config.toml
d_mlp = 5120
init_std_up = 0.0136
beta2 = 0.98
Each number is 128 + 24 x the weight over the matrix's rms, rounded and kept within 0 to 255. Layers, rows and columns count from 0. Numbers have three digits each.

# up: layer 5 MLP up, 5120x640, rms 0.0254, rows 2319-2371, columns 256-383
# down: layer 5 MLP down (transposed), 5120x640, rms 0.0216, rows 2319-2370, columns 256-383
up2319:182113153106122151104124109126125163132100105151133087106153112149161143130134097131142077066126106134113150107101103125135140132193153128113160120180110173135159109116149124145118047125127133147081130142132166086079103129088157168139118163164140145124121105112120151128131135106148118065141080140113118116120093125169132128127132156147114085115122173179133135145091159151146173117128
down2319:153144153090145122171106110131157115113129122112117117143155128097108133186137119146146105169128135125132104107130082096172099093124102129127129171131153133123105128117129094104164116083135154114116146125148106155168141127143133124148101141167095118139110137115113144129105133145119114138131088150110126127092153103153167129128147116156113110115183136137127115169120134114139134122128
up2320:170100224175168130158068115158128087136145134151168155125130123145103136190127100138135157119122133130110167119097064108105078141159112165162091106153180107112112127118122146171152067137135087147125095147134112103113088075107138122148122090132139141133130080127109127140140102127165124106134138134112134157133132131105092113121127104128146148150162138163145175125088109112090120132121
down2320:113141163190110178171145105166112084099184122120114120110117129160132119123137157108095132075136198124125138133141075134088146145164163176161144124127107158138104108138167101132147108134120162133165128138152107153167049128142135084070065088145175139084151122158130141125110058128091179125175157133085117085111163130168131105104093145105069110158102133124133133083121169109107165159155
up2321:069123160102122171186162094123151141128064085122153205095147126185113148121121123120122145098137097139100147138121153091133143109118095157144092099150084107183095129086127124119163105184142126109139099142101124140103111129083150155104179113158164127161094150152164197136107133093177126094119115118160137138142094128136125158212086081166151156128139178119065120130165137122108164132144
down2321:103122109152132080145144134088146101101105100141095145117085107077123121104163043149104154146125124117163105097152093134152104102144125125082172129131177120139143093137129147144148157158097101140108148153081137156156183107120123111144161157166181121120154123138140138116112142188151098160114129104100109143134149104066124085108145137165081100092153116122123129105134105129193107123167
up2322:107128130153159138125130145194141105122149123112112159107063142124139128109116100148131107141137107134085105144099122153092130121163151125120120143162138157140118124120145100151139146141090142137184092136139125115089151104139135148106137153090167133126128128082093173148123163218141153091155146090081130149132130160097139125144115146111149109084109149066146135132122146098118113098169
down2322:140098120097066130119117082104165133176127123114148151150159130130138166137132149143071129134092119145075167122195132087163130137137104141137138137115145106130134132126152135110117134141134116104100125084145113149134093149172123106114131121129103144079147151073174085133163105166125151101085128134147142121139173102197151159110137141127126120138123169125129079154116141195123105116137
up2323:095121141133149104113144130132106138144114124120120128122091182110122092125138068140098122149140082149169108126136090106137124162176150138137127122109142127159155166099115105105118131139144129126123132163149142151148115112126169141111132121099144118107125094126130153145167105143126177126154119123134094153109157134098088150151158096161121148143143126124160088172187138119158142091136
down2323:131132148138143134106120091112122119141114123127057135161151116124139129154137123095148093133116150217139106153117108134127110118124124095159147114119134107134134185130169102111130100101088088154119125119144120128131120158166152127129173099149107168099110119149127102110143145135112121134105111110105109109150205133150111130157186204116074128124119149148122139153154128162109140069160
up2324:118146125173167124189123183114129113131139099112084093123131129117107127119131103096116154102110097129080159111118144120102120143173139113183112126168118107138163159125156102125137097164166168133143153078117162146122140109114143153147131121093162121114127171096113103127130077136132122107087109141135146086133120094107114110154153101143117124118153106099115138107141141134150142221171
down2324:151114119143148113110143135120143147111148116121133086097135187153132121116163114148144122128117141150129112120162110146122133159139088114140149176098130147144132134155127137135082120114100099158080120113116151137121127138061133144090152119134155116122120158121123119115124174149129146115131114143164100176183130165146098120126119181110135155131084118133104173128110114154113093116134
up2325:150073144177121151127112088162138095095115095161107121102135073142183101134138137152059129113156113136158147089124138111165123096168176115161126180086088108127105128108107107122143111175105128122139177163095196109130133126174113104145149072158131145057132144105087134128131125119199151129157185185119135129093081138148087154157184133137159070121107180083114118073085143139135141134126
down2325:122158136107090102152175128150139149130122113177091173149200130113147120135129108184165157133155137118158138144123108196130136137065127153138115136099083130086078099205124147115152107155175148084112145141099145152126168143108137120137131119146144144082162077112133160114087182106164113209114127118165147151104122125093139098113084160094178061115133165060185187114179176161142103060180
up2326:102106093131104150144091109138119090139121174142095172114111152132144154162152109147127123120141146151146067154163157118186099139115126137128142139142092174108153136139106098160109097106135127116142091199119084114124154125150066144138097129094144160138139105157095154130139155152125145085132130133117110130121079126124141086135123095152089128111126146112188136121135144124077152112103
down2326:137102098116143092154159122128148135098085143101143161135150120123134140123106168172117137096108078186139164140146114078152164094107134129149141152128132182092137130172146147136137149122169123095093141149119155122154151098106133112107153117136122128121120120128161141110178134134088075088130098167134122132154109145135137174133179163137148098098129143102109129085138127174209107074124
up2327:089154128139150136145119134132139096167128126122086116128106165052121103108115118156071132105142126144155099150137098146142125133124156108141138122134106135106156140144107135139098128113112141154093125118151130103125151141138100136123098151120164111142147076131109153127074126159128119096140124102135134167125141184143092125135211092132104145147127118107133149141081144130049095174126
down2327:140121135151126125091176177148122114127132097110118143100106152144143144088135125141149113148109081111165118136144124113145105143130143127158138147088087192132127135083159115147092183084138107133158144119132136106181111135112090077106083172177110149128112137118104104131129107124091170157144151097138154135131137137100119092125088147122140150100162095110173141142152118115161096140176
up2328:120084187196087160173126110155120091128112057155113094123122137151109134088145127121118113152160137137119138098142181101102081106179117138116186093138120131156159158089163129168182098139151116131099163067100132060117103090112176202110127157137179128130127092168112160188123090149118113111145144157100121164126127143106101121119160127125090127138184083161117173103158160141122174146162
down2328:154166126089129175105145131136087131116063175120128118125103118141120118093094090141181108098100118127100185110139098124110138151161126091111124152138105154183145108169125084102097162115105129139139102138126137149124125101076139115156096104109107118113137066138151152146129118151123163137113096138138089199099089158095096159164147115169152110062131133111119147113133113151120152145090
up2329:127102145177111124117131152118110127119101100082119164083090087127105138144170098138101119141138121135131151131111133123121100104151108167150128105107173126103151159105109126126131137126149119130088125135135120095106154121151182105141144144108120160160135137183119113139174163160106135149109128109136155125173124073113124127115124107116129087122126122163137153138132124123157138121134
down2329:149137147162119091107124157126129121169154101127165159151136116157119139175074107111116131152120060160148078129120135151103131124102108125129133135123113150121128136169130126106101119184170150116107107103117150154118110152118109116151100101121156082129121097104112138116130142107134064134153073115119140132142104101092138121139105152112122085113112142145107141137085143145179162156151
up2330:141110141121132123130142139131129128136098118149127137121112131113134124125155136124132137136115108154114115102107116115137133146125153126142121141135111130125121143125122112140143127140129116136139111138137125126141134102143125129147112128133116135136153128130132115118132125128111155116134121147115142102142121115140115119130125140146146124115141140123134143132136129143128129132132
down2330:136125134120140118143126132130132121127134130128126129130137120123128120131138133126129132125132129123137124139129129125130128114122120130133129117133127118125130122136129119131121120133135131123128126135131138138125125122138135119133121127127126136138123130127127126127128132122130132127126132127130137128117130131121126114134128134120130138130125128127131126126122129126135129136122
up2331:120157156143089116128153084145155130126098156104112121125123171138128148083120166099112162104127099125114103159096149113138139131139116117155122105119135117120126113068126063110190144114113157118148135113149126097083163117105108149101138130111114152121114117117142189163077171118126116096156105124147155128122139130130135119105138132126146102124096163170126111118183120183119114138160
down2331:135106134130106127129086131152136117142125118125130126154149106146110098172096130126149140119119110161120140131140121141131125140150126087126156139105143122119110125137160187147166089127130141170155124137131150144099119134101137157171122126096070112151112117139127114159116114171122114110170145128137106148138094132100178154116128111078137145122145149052121171119155123118135119102148
up2332:136122127134103135121113112139147107127141126124108150117129131127128111113129135108126122129149135153127112133126125100134107141151133157154126125122132129118119119121128134132146134117119112146125119127119120112123145115151137151129119135139133134115110129134103125146099156133146147111119102138123132125149135135128114119140144119126110128107129149132145124148121132135114129123134
down2332:123129128133127121136131134131139129127129128124119133118119127129123130129128122124126123130123137127131133131124129128128128129129127121117130118121128123125129124127136132126121119128131138123125132128132127119129133132131130134126137124130127132132115127133139132128135127120132126133127134113136128137127120139132123122124128117125130126131131123117131135135128122124120132128120
up2333:126116139149108119118144071106134129173155115148115151101143054132127082161120144074113124117130113131143118131096115120112142112144148110140176086122108163107131126118173114163119135089111100169116113169079043081058134140151148159148077132165136115131166100140095081143102129175127163095163147129164152115149144143159111097131142164136054109144125156123146140194116168165098141143167
down2333:164115135077141146091167134121118134111100152158134110151046156125141093143179150126129163119124099148082097103152165124091086114113129136100127066106112138130140191152067131157122104090139144099127126128157152146163123160173154112136115105093146122148115190138162151138148133096150180137133127107143080111139087116143123077149081145134169126083132137116136092135128088118154146171108
up2334:136104108117110147144161112141127140163095083163133114133110126132119119140121121112144079130137160118127148130099160126126145102197134121098124172134151129126106090119166096119144164079132149169184101142119119096107150163088121157136093195148148134116102138114130160168073098138151147069116096125128113169128141156110079134109109129115127166084142134115166141110097160130122117137150
down2334:152167155182072138114119136093120171129134162098147143157145122120089176140081143185107158171133124113116113097114148133182137139107119073108114178114132122170159146077118157112161120169153111165133129142123145143115166162141134104126167132142101106124080081119132148128122118082065109123111124105155120125121117125150135158123139176146095134129155119174118132143188143146176140120200
up2335:119109126117104134101111126101129128113135136128141106126144157112144127128130114152149082118134140125093124140170145148122101133117125164126122125110146088124173113143114099139141151114140134149120133159134139147137124113135178099141145135113103130152170121098120146140120136133133131070165096150161120119140127085137132114151115084138140155126111181188150128119129120141096129150168
down2335:105117150097094111152146143124101154166120108145155183114113125140140105142141124105179147147126127124135147132127131106090133101108128100154113112141123120163156082126120120129111122116125120147110151134119123112147094160116090119121154176090139083117107131164140108123112115146131115116105153146117132105106123157125138114180130130124084110116118126138147132137127128129148118104155
up2336:152124136125114150127156143156113107133147142129105089137092188106150105145150108120073122169121110092124139127093139117128092139147130165133081143159145136088061109123140094116132101135157103083139134132118160121123127152126159146132147172141104152179116111172097135169131111154154142124118083126073124125137141158090118093117105153134142129122141134118157115139139172161123133104089
down2336:082120127164159104126105127129136073157142146090138055142141118111145198136105118094137163137131128182088127122106154151131097141167155159188115134130131119138147140148151136142096144129131119110075130138098121134134132157127134134132190110138085099139103132132117095138108160117101137143148098142108130116087139102124131123129131170088112156103116111132085099126163154131127109125107
up2337:110122141108133109133089109140116115087085153156131146120059129104126127169108106126145117133136085109115144133115142101141129149156132193168118115164113090159125157136135132139105112126151139146106137159141063135115105161159115177113115140118104127119135080159125148116111122119146174122100141134097173146109106108079122074113093126113159131100086151139142145108125103149134120129107
down2337:147094159181138116135183135142165133121113112145117130159153109094169101143142112150138126139090111123134114146124154165140171105164097162139104137110099184136130093128176163149132103120154177091106124098156156133041125069105143155147139106143122144132174109109142103108120161129143149118109097157171131138085146167047169112143114117152128102173100107150179135157136117131128134115158
up2338:131151118107105120123126101113112154120154116099151133123105140088113113098139165158120135164136137141132119129144124124099112118122120144125139145103101161147151148117125136178158120170190113132159137114098125131129115121114103144120087136124171134145132138104153103125132103118116170097112120158132126126111098146116123127102153124158143108099165141146104148160155138093130126140131
down2338:128136124142147107177162140128129117109132119082121117132107155151118122113119199117071129130118117135150164098143114142099118128125137117146134117084117154128135114128133168125132126149141123149145114150127134109172128171136153116132085148119107129136132140098160135132106139125143155100142130110114112107107125138132132161121078143175134115098088113126128129139117127147136135154127
up2339:167122174123119106147116123107137063124143097082155139061090174089190149119194153089115160139169103117125068113148078075118107166092133160189120166105154115100120125090151150120144155095121101151121147208108142131133182128114118107092141076138144147080124126174117195102133102179097116122082112147126142144100062111159074124176139175118142100128098154183146169158140107108162182142172
down2339:157136143115160097114116106101105113097132147095138113106155090063117091130132078100135140126089175157121139086124114128175123135133108101131106181168111160123097170103102079212111129120143162186096072178114135136133138090167073147137119102122081147160155157129183128081128103100124104160191107089151188127114135124146117122131108070131145194099069137119212156124099160137097122089112
up2340:116123149090147126143094132106139142133106103120134086109118111123117127140177137111166106170150115115133138154121108119137127085210175136130168133103125121190100147107105121133120136155209158087179093137147119117160188096122089177132109092120171151153133078133157121154153099108141128141133150139100135102142123130111128155145147097136141101103139120139147119127095117136117095115129
down2340:114119077165100062118136132145111139113112110203110123147207152096163148083122154190120143100132160151138123122127202115093149148085130123116116119127074172144140133120180144082166112111127110103114131102121147128109149157097168143108111135062135117141133119144121139085132111124138153094112114156138103137139143132155151140155113072145164090159106159143153115131126112137184120156146
up2341:166106193129100145115142084125141124126139143148118123145169132122126072103128162192111142096138134140125106100146108125130150117097116115135079142159096164140139119112071134129140061149144106163129106160128118126111148093100065134108107133148124116105146117062145162136090136127162184141130140141130133136151071126168152152197153091093165131127081144133094092135107142136098179119117
down2341:100161126092121124131160111118125135115176124113140140139152136137158122145101118143138186143125102112116169162158184125084144152117144100175127112113104136172092149114126094145121110121117141133149111107064119094096106152094073126127102144135110142173102084115161139130148130142136125142138123112164110141104152127157139090092111111091139126118072146102147108178130130132099122128130
up2342:075180165161104137148071123136150121141174102108165176108093165164154153117125120145137178152119113128143104108148130117155120137123142160180149082162082123116083169113106123159113133118111108147136157104148100135138128070185149172070066166123148102128255096078135116115129130165049115148108120135132205164107128155107117156084106123105119111178096159146131101160150129178110093141124
down2342:167130151093156092150125122188154146091167138057172141161166198184121141109123134239169128078195189169166126107068174122133113102125037141120203214180024123178096174074159162077120210060097139092125122146095041125072157147077099168155161166208118101100106172134147106095202171073123061132084105106062162150137167148175063165076123174139164119143097088206056086146120068140165188127078
up2343:171112129142141102154117112125142132116125139144154169117138152114169125114164114110122150131130105144126127116120067132118122097114122131159100144159127105113116134141100125145140143138174090154122115137115155130115153138160094129068099177130144127136203116126141140153144114164159132141112116120095129146169158144134118140207089071094134168112102116102132113112136125180136114140092
down2343:091119153150109130113145146119084120096138123137117145120111093129140167134175067125122118124115104148148124154145150134102153128144115111157146142132154118113156111150163116136155143074109141139118148114125127143138117165117141133183106101110095129170086145147116142109130120110084146187073151157177138123139143136115125139140119114116145143116167135128123133132129129108115142118093
up2344:129132143116108137150112120132118109127118123134128122128122139145136129137124109126119121130140121123102116122127119141130124118148141129162134117133138136129142164120129139113145151104121121136140140149129102108118134116155125121140116137105152137145130120125098127128129123122137141129142134133105122125143128107102109126126144118129119102125123147127134136130132156124114132136135
down2344:139119124134141134135137127131118131132135133128127124119120118135116128136130123132142141135134139124132135132131125131124134124124118120119140142136134129126131121120131136118127127121128117141130131135121135122137128133118141124122142140118124120131122138130127125130139115122137130127139139105133124128133122127144141129133138125125117129120136130107124111124148122125121126128137
up2345:130134155124109142130115135098134133153137135152137093103124132127107116145125144117089134123123123135091136155126130146119101130167130120116115157119133157096155133104128098118158105115128140148157131161106139112102136112115140138168121159173133140170110139129095137134126128102114132130171118140144127131127142121078099093131150151126145135118140107150187142142107155132122126097162
down2345:106128126116136124168155144126119092093144132127121129133140170106142108118097131110146134114135149166134132120116141150116138160119116141142098154125163114157131097082131145133119147138130084168120078113103128154135103089131122133121133080149102114124156132164153125141119170108126139128136123116107122142097174119163118112121153115123127127123166121121117173116108111117158125117100
up2346:159107128127126103176090127138118109144131160195073117135122130067068088089125140124135150142125113116158114104134109128108117067167142084149120141107162155118171127136107130153139126159133112106135131140141150117133148125102113141134134144123131161135132109108100130171094106153142153133158104096134142129167098108133118086138147126143173118121125141117148176150096126115117136150143
down2346:135169128159110148102115162109109130127143155125133142060106124123136103188097139170141166115136133096089167111145104132159098152132165184154145105120119117117142161096100127132085107135174163138120095179121114125133124127162112140089129105088149109156183128133155129088167162112085144117159157117127115107137115151134143121117093081121171153163132101116104115156136157105144148134163
up2347:156190131101153137121146145094120130111070107136122134118130081148184100118178074146113061140118172142128135114095142105141161137124136095127140091124113143160097126095114119119147116139144101151114121153122128097123104133135150132144086159118129130124159134159133151152140161145146161134126103167147155061128116144152097070095117130158103182133103146142123173105172112173109117206113
down2347:112097133110094185125147106101131128154110110114134106108119147119142170157053133180135152095162089127095123107172078165136152113143120112125140113064153115080141140121127129117124100122144124147136155125185115164142135161109116136124114103098077111122103123128133112112109123114137116112145141134131108118095134149142153134153133065099122158144135179098106102136070130108114197076118
up2348:144102125118138145112107134126148111102128147123148103073119166105113170145153142116097136179162162113130123126172121130121122117121114132135092131155154104132069146150070126090169154156125077160125131123116110127139085138130090113104124111120092166154148149108135113176165141122134136123119156110112082115128129081105141127135110151139141132139132152169147130109187097100106126117106
down2348:154131102142130111126135134132130115134124148116123144171116121149081175131115120145123127115162123117111149118145145147130152143121120129108145123160104167122160143133197102161124103114137149125149114184122122171149146120125124165137144090132127146157091115116150125105094091145089131131142120133101109149137140146136139116152131089161133107147133141118077104108085139134138100105131
up2349:158139098121123150108117111153104106149113134181179151133152118139128119118141106158112121124141124129103093122163042156136104127172114139106145107137155131152174106125116135135160125123145124145158102157118145154115162088105093124119129151111128130120160102147121172128152153117158123105142134157108109121134156136110139102148147140119146083082117107110145163138126148137119142137140
down2349:113116159148107139104127147096108131125099154113113120102100136127113164134148124102113126114140128156121122107142117099119123129106147140145119111139158118116107157114179138118144103145145110160121107137144123101155123179130129115163103090120113128141100105088109104148121136087137132149121132138136145122121123131133147123100153114124090159143167130152114137126195116122143116116125
up2350:150133117162111115101117110118146128129116117121125148119100151101108136129127145148132135164122129162123101125088113098110134138137111134117161127113119120150115142112100152118108134150165140160119067114079108151074093093118147102107103142136143131125101137134163128155172130186133105156137091142125155070125132167118135130138124133083123169105149141141118102165138133145134141148145
down2350:138142153141128114137146122117117151149152093098095133112120131120168127137122129155126110097111089131147136111088139137185116124131160129103133089106140150136145121082138132141135094110130166135126115146137172136069176158111121156125115153107173147157142158127106123116112131169118159113136096132133099139139133131149160132112085136116106075184089121124126118121165127151153141171139
up2351:169114158164116135118139116127103131154125167127107128104134153174081067113151123132123127165114092171137100123149148129098062159109105141121124132123066133148121124130092072129132105077145127139117131150154135133120196081177105085135082157170122151172137129158095156165091107141137123128126154118107129107149130124135094086117176136114076154152116110159183157099159157130112156118107
down2351:073129169116162121147086125132148110108157134131129141168131072148137103135110128108142125103135077109176180142157097095171131139158145123144113154167141137122089155105098156137122141156122079135155101174128165132111156070104086104157107095095135107132108163172091149083126151079135162169137133075124120121115192095139118112161068093113134167137164103126174072080093103105149097145118
up2352:147159128150127134118168103122147150147136088165114120110101154118164090117150078115133118133138119145140146097132151119130106136154136155119118116095104112120163142108134116158151121105114131112109125153123134130124134138133148126118103116157148114143109128165120119128115124112172141130123107161168100140131138136112114138138148133141083135148143113179131124179172133122122120105115
down2352:116121127130137131164119119153138119117107145110134107125143121115148163120104147094116119125150119148121148131147096141160111119136139127125136143129149143142110171113140160125123136159130106152134137121117101125133120145141085127097106116134109121079162120098133141126115158136108088101156129108140161156125160142109151119152098092172137127140142129110118137102142091111132129122126
up2353:138130146143132120129108131123142133128120131123135134115102133101131119144121133126116121124140125138115119140137130105116133137139135132133145128119113130126125139130130133115144125131142134111134118125131119123108119109132132144123148125150145126130118134142129135148144134128140118145120135144137137124119115117131131133126129108137129124141121131132131119129140121121129142141123
down2353:127133123124126131128127129128129123131131137128127126127134126131128130130127124133127130125127131129127126135126124126129132131126129124133127133129133122129127125138127129124134127123127127130129131125131125131123126128132132131131133123128126123122132129133126128126126126129126126124122128125134130132130129130131128126126130130124132125128131120129132134126128122135124126130128
up2354:102144135136120145105136080104128127105105128119150152095119140117174113141146133174084086190106093131138113112112140125136128178128147188135118193116097169092170167130150116147123098133172107147100095116115123108117133120167119143147128121195147162144132159136166122131112170102132173133135112108132142125120109134097117105153182141141101112103112125119094107173099118132061133148163
down2354:159094106127116141107136071126092113132065127156137155137129113122168167128180096118119142126169137136138091127153130153147146065167106130114112105131151130108094074137126111179174091152124117131115093131136167122133103086103115090184166121119063114177139185138101129073121091132120102113133132161114107118140145171165127171156102119147149186120120102180200129132122142145143105141160
up2355:131084153175149086115091086113118119133115158143076153144127050087131095163158148143156094130105150116145120121134143146154153127146196111189151125084096162145171151089165115136142132161106136089161115151115135118154159098156117174164113122092148166182142084123096167114111128120125137138161122148092136173101142054128132102122123092131137139146116118127120111113118159116153153125121
down2355:140104071108142095129092107141149133140116098107132119085181133094118128150093145174151098106134155126173116123145101088119102102092121126123131114114114106118090115138093064130151166162112139142156093114081171101146090128111088162107133129097120152185113134148116070197109127135146147123129164122113115103136125126111147094140114115123134175131145109144123136139075157137193155132074
up2356:139139119117137124167121114149131121130111129139107118088130172083130076122132144158123120084135147174121107121103094125120155101157125126168141147153109107090096109104149118151174105108174118128160086116157136118123126114103096122153128119113140117171116146112139125134101110150160119129096099124122147124126114079155142162190083154114121136109103192122168120151148134169108096119157
down2356:094157130159148144128138188166129115119136157119161156156101123116096138100155073112115144112128124119157140105102121129098110137109123108128124119108119137148108104087112113120112134162124120124152103093154119085157129125091078097093123136137160113148108119092090114149147091141092100090128156123118140155101125152143137162092171137093096136176155155113154128146127100098146121081134
up2357:159199135099120124152141118123136135151123127157142133148125156144148109133156127110092158144186140156129129141067100110150121106139125140179067090152107097116113130148128119157142049105120142117170127155094154065066142165121157136118155097166124111134145094075121162145074127137183145119136085113137096130179086144080130169130155091118116134125148098118157093079123095132083146103115
down2357:089104102142152136142154120112182140138130168140136111137126095129143156097139139171134137143129125152101075150174137156140147170143126132109135115121112111088105085147162121128127112116113148166136118156125084143064145101135171195101140064084089118089130135115094127098152048120158118166107095151158167090137130117164154136216088125101121152137128096092132064079159130114114086102106
up2358:139127136130138147150127133127116139138142128137137127139151119132112131136139113156088129134127117133121121132126124127132098113135133102145148133158125111105111150126130128151176123132155126149124123161121124134112128112119118143117147118121127146121124135113106146145102106168130121118119107140122137108123109102130114119121114113127123144099137141139130162143143132135142111138140
down2358:117133151139132125127122120121117143124139125131137136126122120143124139129131102134130139120124126124137140131110146126130125131118126123133135143124117116141131131138122125118125122127137143131104126122128135134129106129132119141138128115122128128136106142121136105155139144133129128130108121107133127112133146119133129108124128131131120134139138133144116135109117123142136127136117
up2359:079181101121075165175139160099132126150098133176136113147089164103145090159121118146102123116124121168123101084166140101076093170137149158137107110138093160111147159114093116121146183130103136157117116143116113078129159110111158117141067082110132180093132096130116164182144067122116126142153158129090083127130135121135165118142110049120077123130128144180134107098113177158112110146162
down2359:152140065126091092174141118094184136052100137083143121173095180097126122158165167179120131169114196138111157109153085161113125164096108116117090117136120137135132142111156149118139130127128144083141110156194095160110100084176100148136098144151158121136122090084152146190143134151129133121104130122136135169127108136150067136118125075138161117119154173075202107184155073135182161114131
up2360:122132120125107158137133109116109124183157095115099099141137113170126111156180132137149092113108118140133133111106120127093125101170158085163181140131118121101150153101106120188170094156148123141129132188145130089134115079185131176163074112153134144115123081127065099171123160144112134113171139147132148103187126169101115127160073172116075149125179113120132081116112125134057145130091
down2360:135111116129124136094167085150162151127125123160133079098139150109109118064122152127160114118121128137151119148100139110152101107106129138105148210118110107144135121118130176192154145081162112117116114100087155127163132111154114133145150080073092096127099156121138115133162154192125166145153094169093172127153097127145119137119141112143179120163123145180110136142150148104115109127145
up2361:117059144111114141084129106090126105128134108142140163130119178106152118126140121118124165108127159127120143108113125071158121156118133115125125141107114159083103151120130103088161081119132143151124151129137145125102109110137143151140111166125132180146134114043123161148132040110110165090104115158111137141125135131141113125123125149142178128109134154150152137112091152114150178131122
down2361:140170121081110146123086162149131133082084137137063143087141166072107163159124146134116137135146143141117111131146118153088117141169119132116083132110118099148196116136095177111128121141142122127115079127129080162125118117136124113102125085104147112131125129170168128120149141115081119116126095123097116105132132155097104115157127113145086132079144171154124110158114089138118107130118
up2362:115141135130123143116131130116147115149134121129116135108120139130117131120112127126124128121130129144119129138152104115139129123132116141131136127137130118129135123128119115129137159131120119120114140135113117128135135119143113126131106128126145138136137124113135126136118127122122136106116117125120133129142132138131114123133142125139142122099129135131126134121133141136119142109133
down2362:130130131124123132124134130132123126134130128125126126131124126133126131125131127125130134131125130128122130131126133126126132132130130131129130133131126130131128124133130124130130126130124131133130127127130129127131124126132125131132131126125126133126124130126132135124130128130124131131126123133133131125130123131124132126132125124134130125124134123124126124124129127131131132131126
up2363:146115127156137120154093110146125163132131160122117132110175135134117150122126125170149156123111097137104104141151075129118116156138145124113148133150131126144170164137107112132140149155108136153139123149130127118122132069128132155085128087119146133121143147172121167114087119134160093090136136081150149160139079144148132101112130122200149138138148144069163133134137125118136083125122
down2363:128131133148096148125125129144129152135100103134113121083114186134135164156137125172125075135111118121124141167082134141087105132081124107173153118120136176096149136141123134131110134097165148122092120160143112135125140153139161130182131164129157154096116126162116104147161144156131121116105089112116128164121129117151106111094083136187143158149120156112106090132131127125136114147119
up2364:122141144136113174133122116146127127139124108110118159140154134117137110147112095129136103127120121167110131089115098127136152206149134128143147121157085140142142155140158127149132127133165138129098103137113104110101120119126105137134138133140121113133160071103108105102163159126162134145120144118121160105152117124120121138123124127140080122158108124089128148135125149121086153130139
down2364:163126133132128140127130119131107129129102105171146125131125123126143152101129098119164124086106132095140113110141148089096153138155151105132149139109157108125097107130106124137137125138130089156123151133176076123108127162126142112158119149131096117124087175145101151130091121162119103119136120152117155115124150094117166140128109117119127123138104104120158137129158125124144116134120
up2365:156112171123134086145154127154124159082117113131138154105059130110170066107136141105102109134157097150083139142105118107142099202092141160116085107163142122156141148138128120159117160129157136180121097160141063094076140105140176100140141172157147107153145107173105127188133147153104120145121103113108085180157104124106109176128126110109137170097157151145124171142108129164137084126167
down2365:086094103139125127174120100120137143124114090127134124153126149110125125119117131153098145109096122125103119094095104118118140120121091107128142119139159163139155090115097110124192098103099106134133150142078127132101147130199094117099121105125134130130143180120153106134108133125124107152093114178127097171126113096140153110101163100174103176114112105113128112079140134139116096136144
up2366:124119107122101111144115118133131105123105128132152137116138127131122125121153112129114115135131116155126130106124095117128129131157125133145150129126117128142127160142117132116131127137143115123128123135080119106133126103123131125127115117138152146140128126146116129146108132140143144101131136159156135149129120122123115126135124120150128112145125154138128146131147135143126130140138
down2366:112130123127119139138127134149112135129123116124118135141131131129132118129119114141134121113139124132119131122122130129124122131127125121132117137116116116122133131122126132131128123128129124122134122111125142131108117128124115134140135133131139110133142118110134128126133126125126140117112129126130124126113123137129122127130126132120137139128128129117123149136116128133138132122131
up2367:148045142111148129105108124126123099158113107128151124091145112095095081137123089106145101143153137109137132151128110138092086114130123095131091127125138149145141139104070107168146092144180064135141128089150109059141131111128094110141125136151135118157130120129128154162132118178147134119151115116155133135129158134134119102108135111143093150072149119107127155096144107133071063125120
down2367:173150129147093139185119140139137155099122135126177107107127134140145153157103116129136069135144143147130104130146082085100095120141117124146113167093157107121130144146153133129147172161130104134135114143148120138131133138121175145100116118163139159109158118115123134143133142093088139093119083161087146145138160147075077145153110161109183145153089149104100131135150119122096119123154
up2368:100105150124120158169123142126114095140123185100136163122089110132129111109166089107119161111147138120113112151136142134111127131130186140119119133109136089091158138141162144138148145118108102114121150159111106097112139114090178115139123112139131129118139118142091131173142110141110128137147154100058122083131083112133144140131163163139132124157173133142118116132158088120116130141129
down2368:126151128154133117132116146109113145116113084107115108122128133148144153164135134163154107133122130120139127105179116112161145081135177148128144151175108128164084132123093100154138087125115147125131108100128099158138100157133095108141100132131082167125091089121116119067100174100123142148111077102160100097112145146112108139134124113148163149180133112112137150143143152117116080163096
up2369:091094121163161150115062107161112101150106091127116124096126173146076101126135115134102094064094126168104142128098158136128140135168160158130122131141146132112152115116128106127147126109138138159156110117072144139118108134144085123103134114160126117134161152122110087119138135111177142138098109120131137099132125117129127128142118138119133110092135104095122108105127108123141141133130
down2369:129119156112095148109182129143148142157109114173143100128177076139127137124122097100146097112169109153148112067119132112137136136104122115101104118126110153124126132121118103166157107124153156148141090132107139152153165127140116182140063126174162143126130132104122093119122137089155140118132129130123141146108139148119089150117106095119106119134153130177135161146066117117159135098146
up2370:104147136101151129132108089131134137131067109120139143093138168132083140141163056159116064073089153160138152118131104091123141162152122202112131132085148147104182126086132122133141127137146138149145127136101139126098121128135160150137096111134172130116109134146122157120133101116147100090106137124124118145154108158102083101096102136133135151164172129101082143153188170088113097126132
down2370:141156114140085149104149162118160130133102109125132134108104114111112129130081089084102146117133102099145092109097123152136115121126102119128151150116078104125106136171142139108152125140144179145155155113148156167151110133148116097140108068149118139104117134113128154116098127138119146125091116189167164136151175092087139100117205175113164206104168124126132124121129138135137106094110
up2371:121120145123099100142131092094118140145113103125150149086071126119113132148144111138104137112133117130131109140120144127138148111123107096152131111170150139147091130110133144130105086060158134144138133161088110143143129160156115101119140121144134165110127128117118144128121126149133137122125109146138129131124151136156117111171147127084154170097128101115109104142165141123115142142115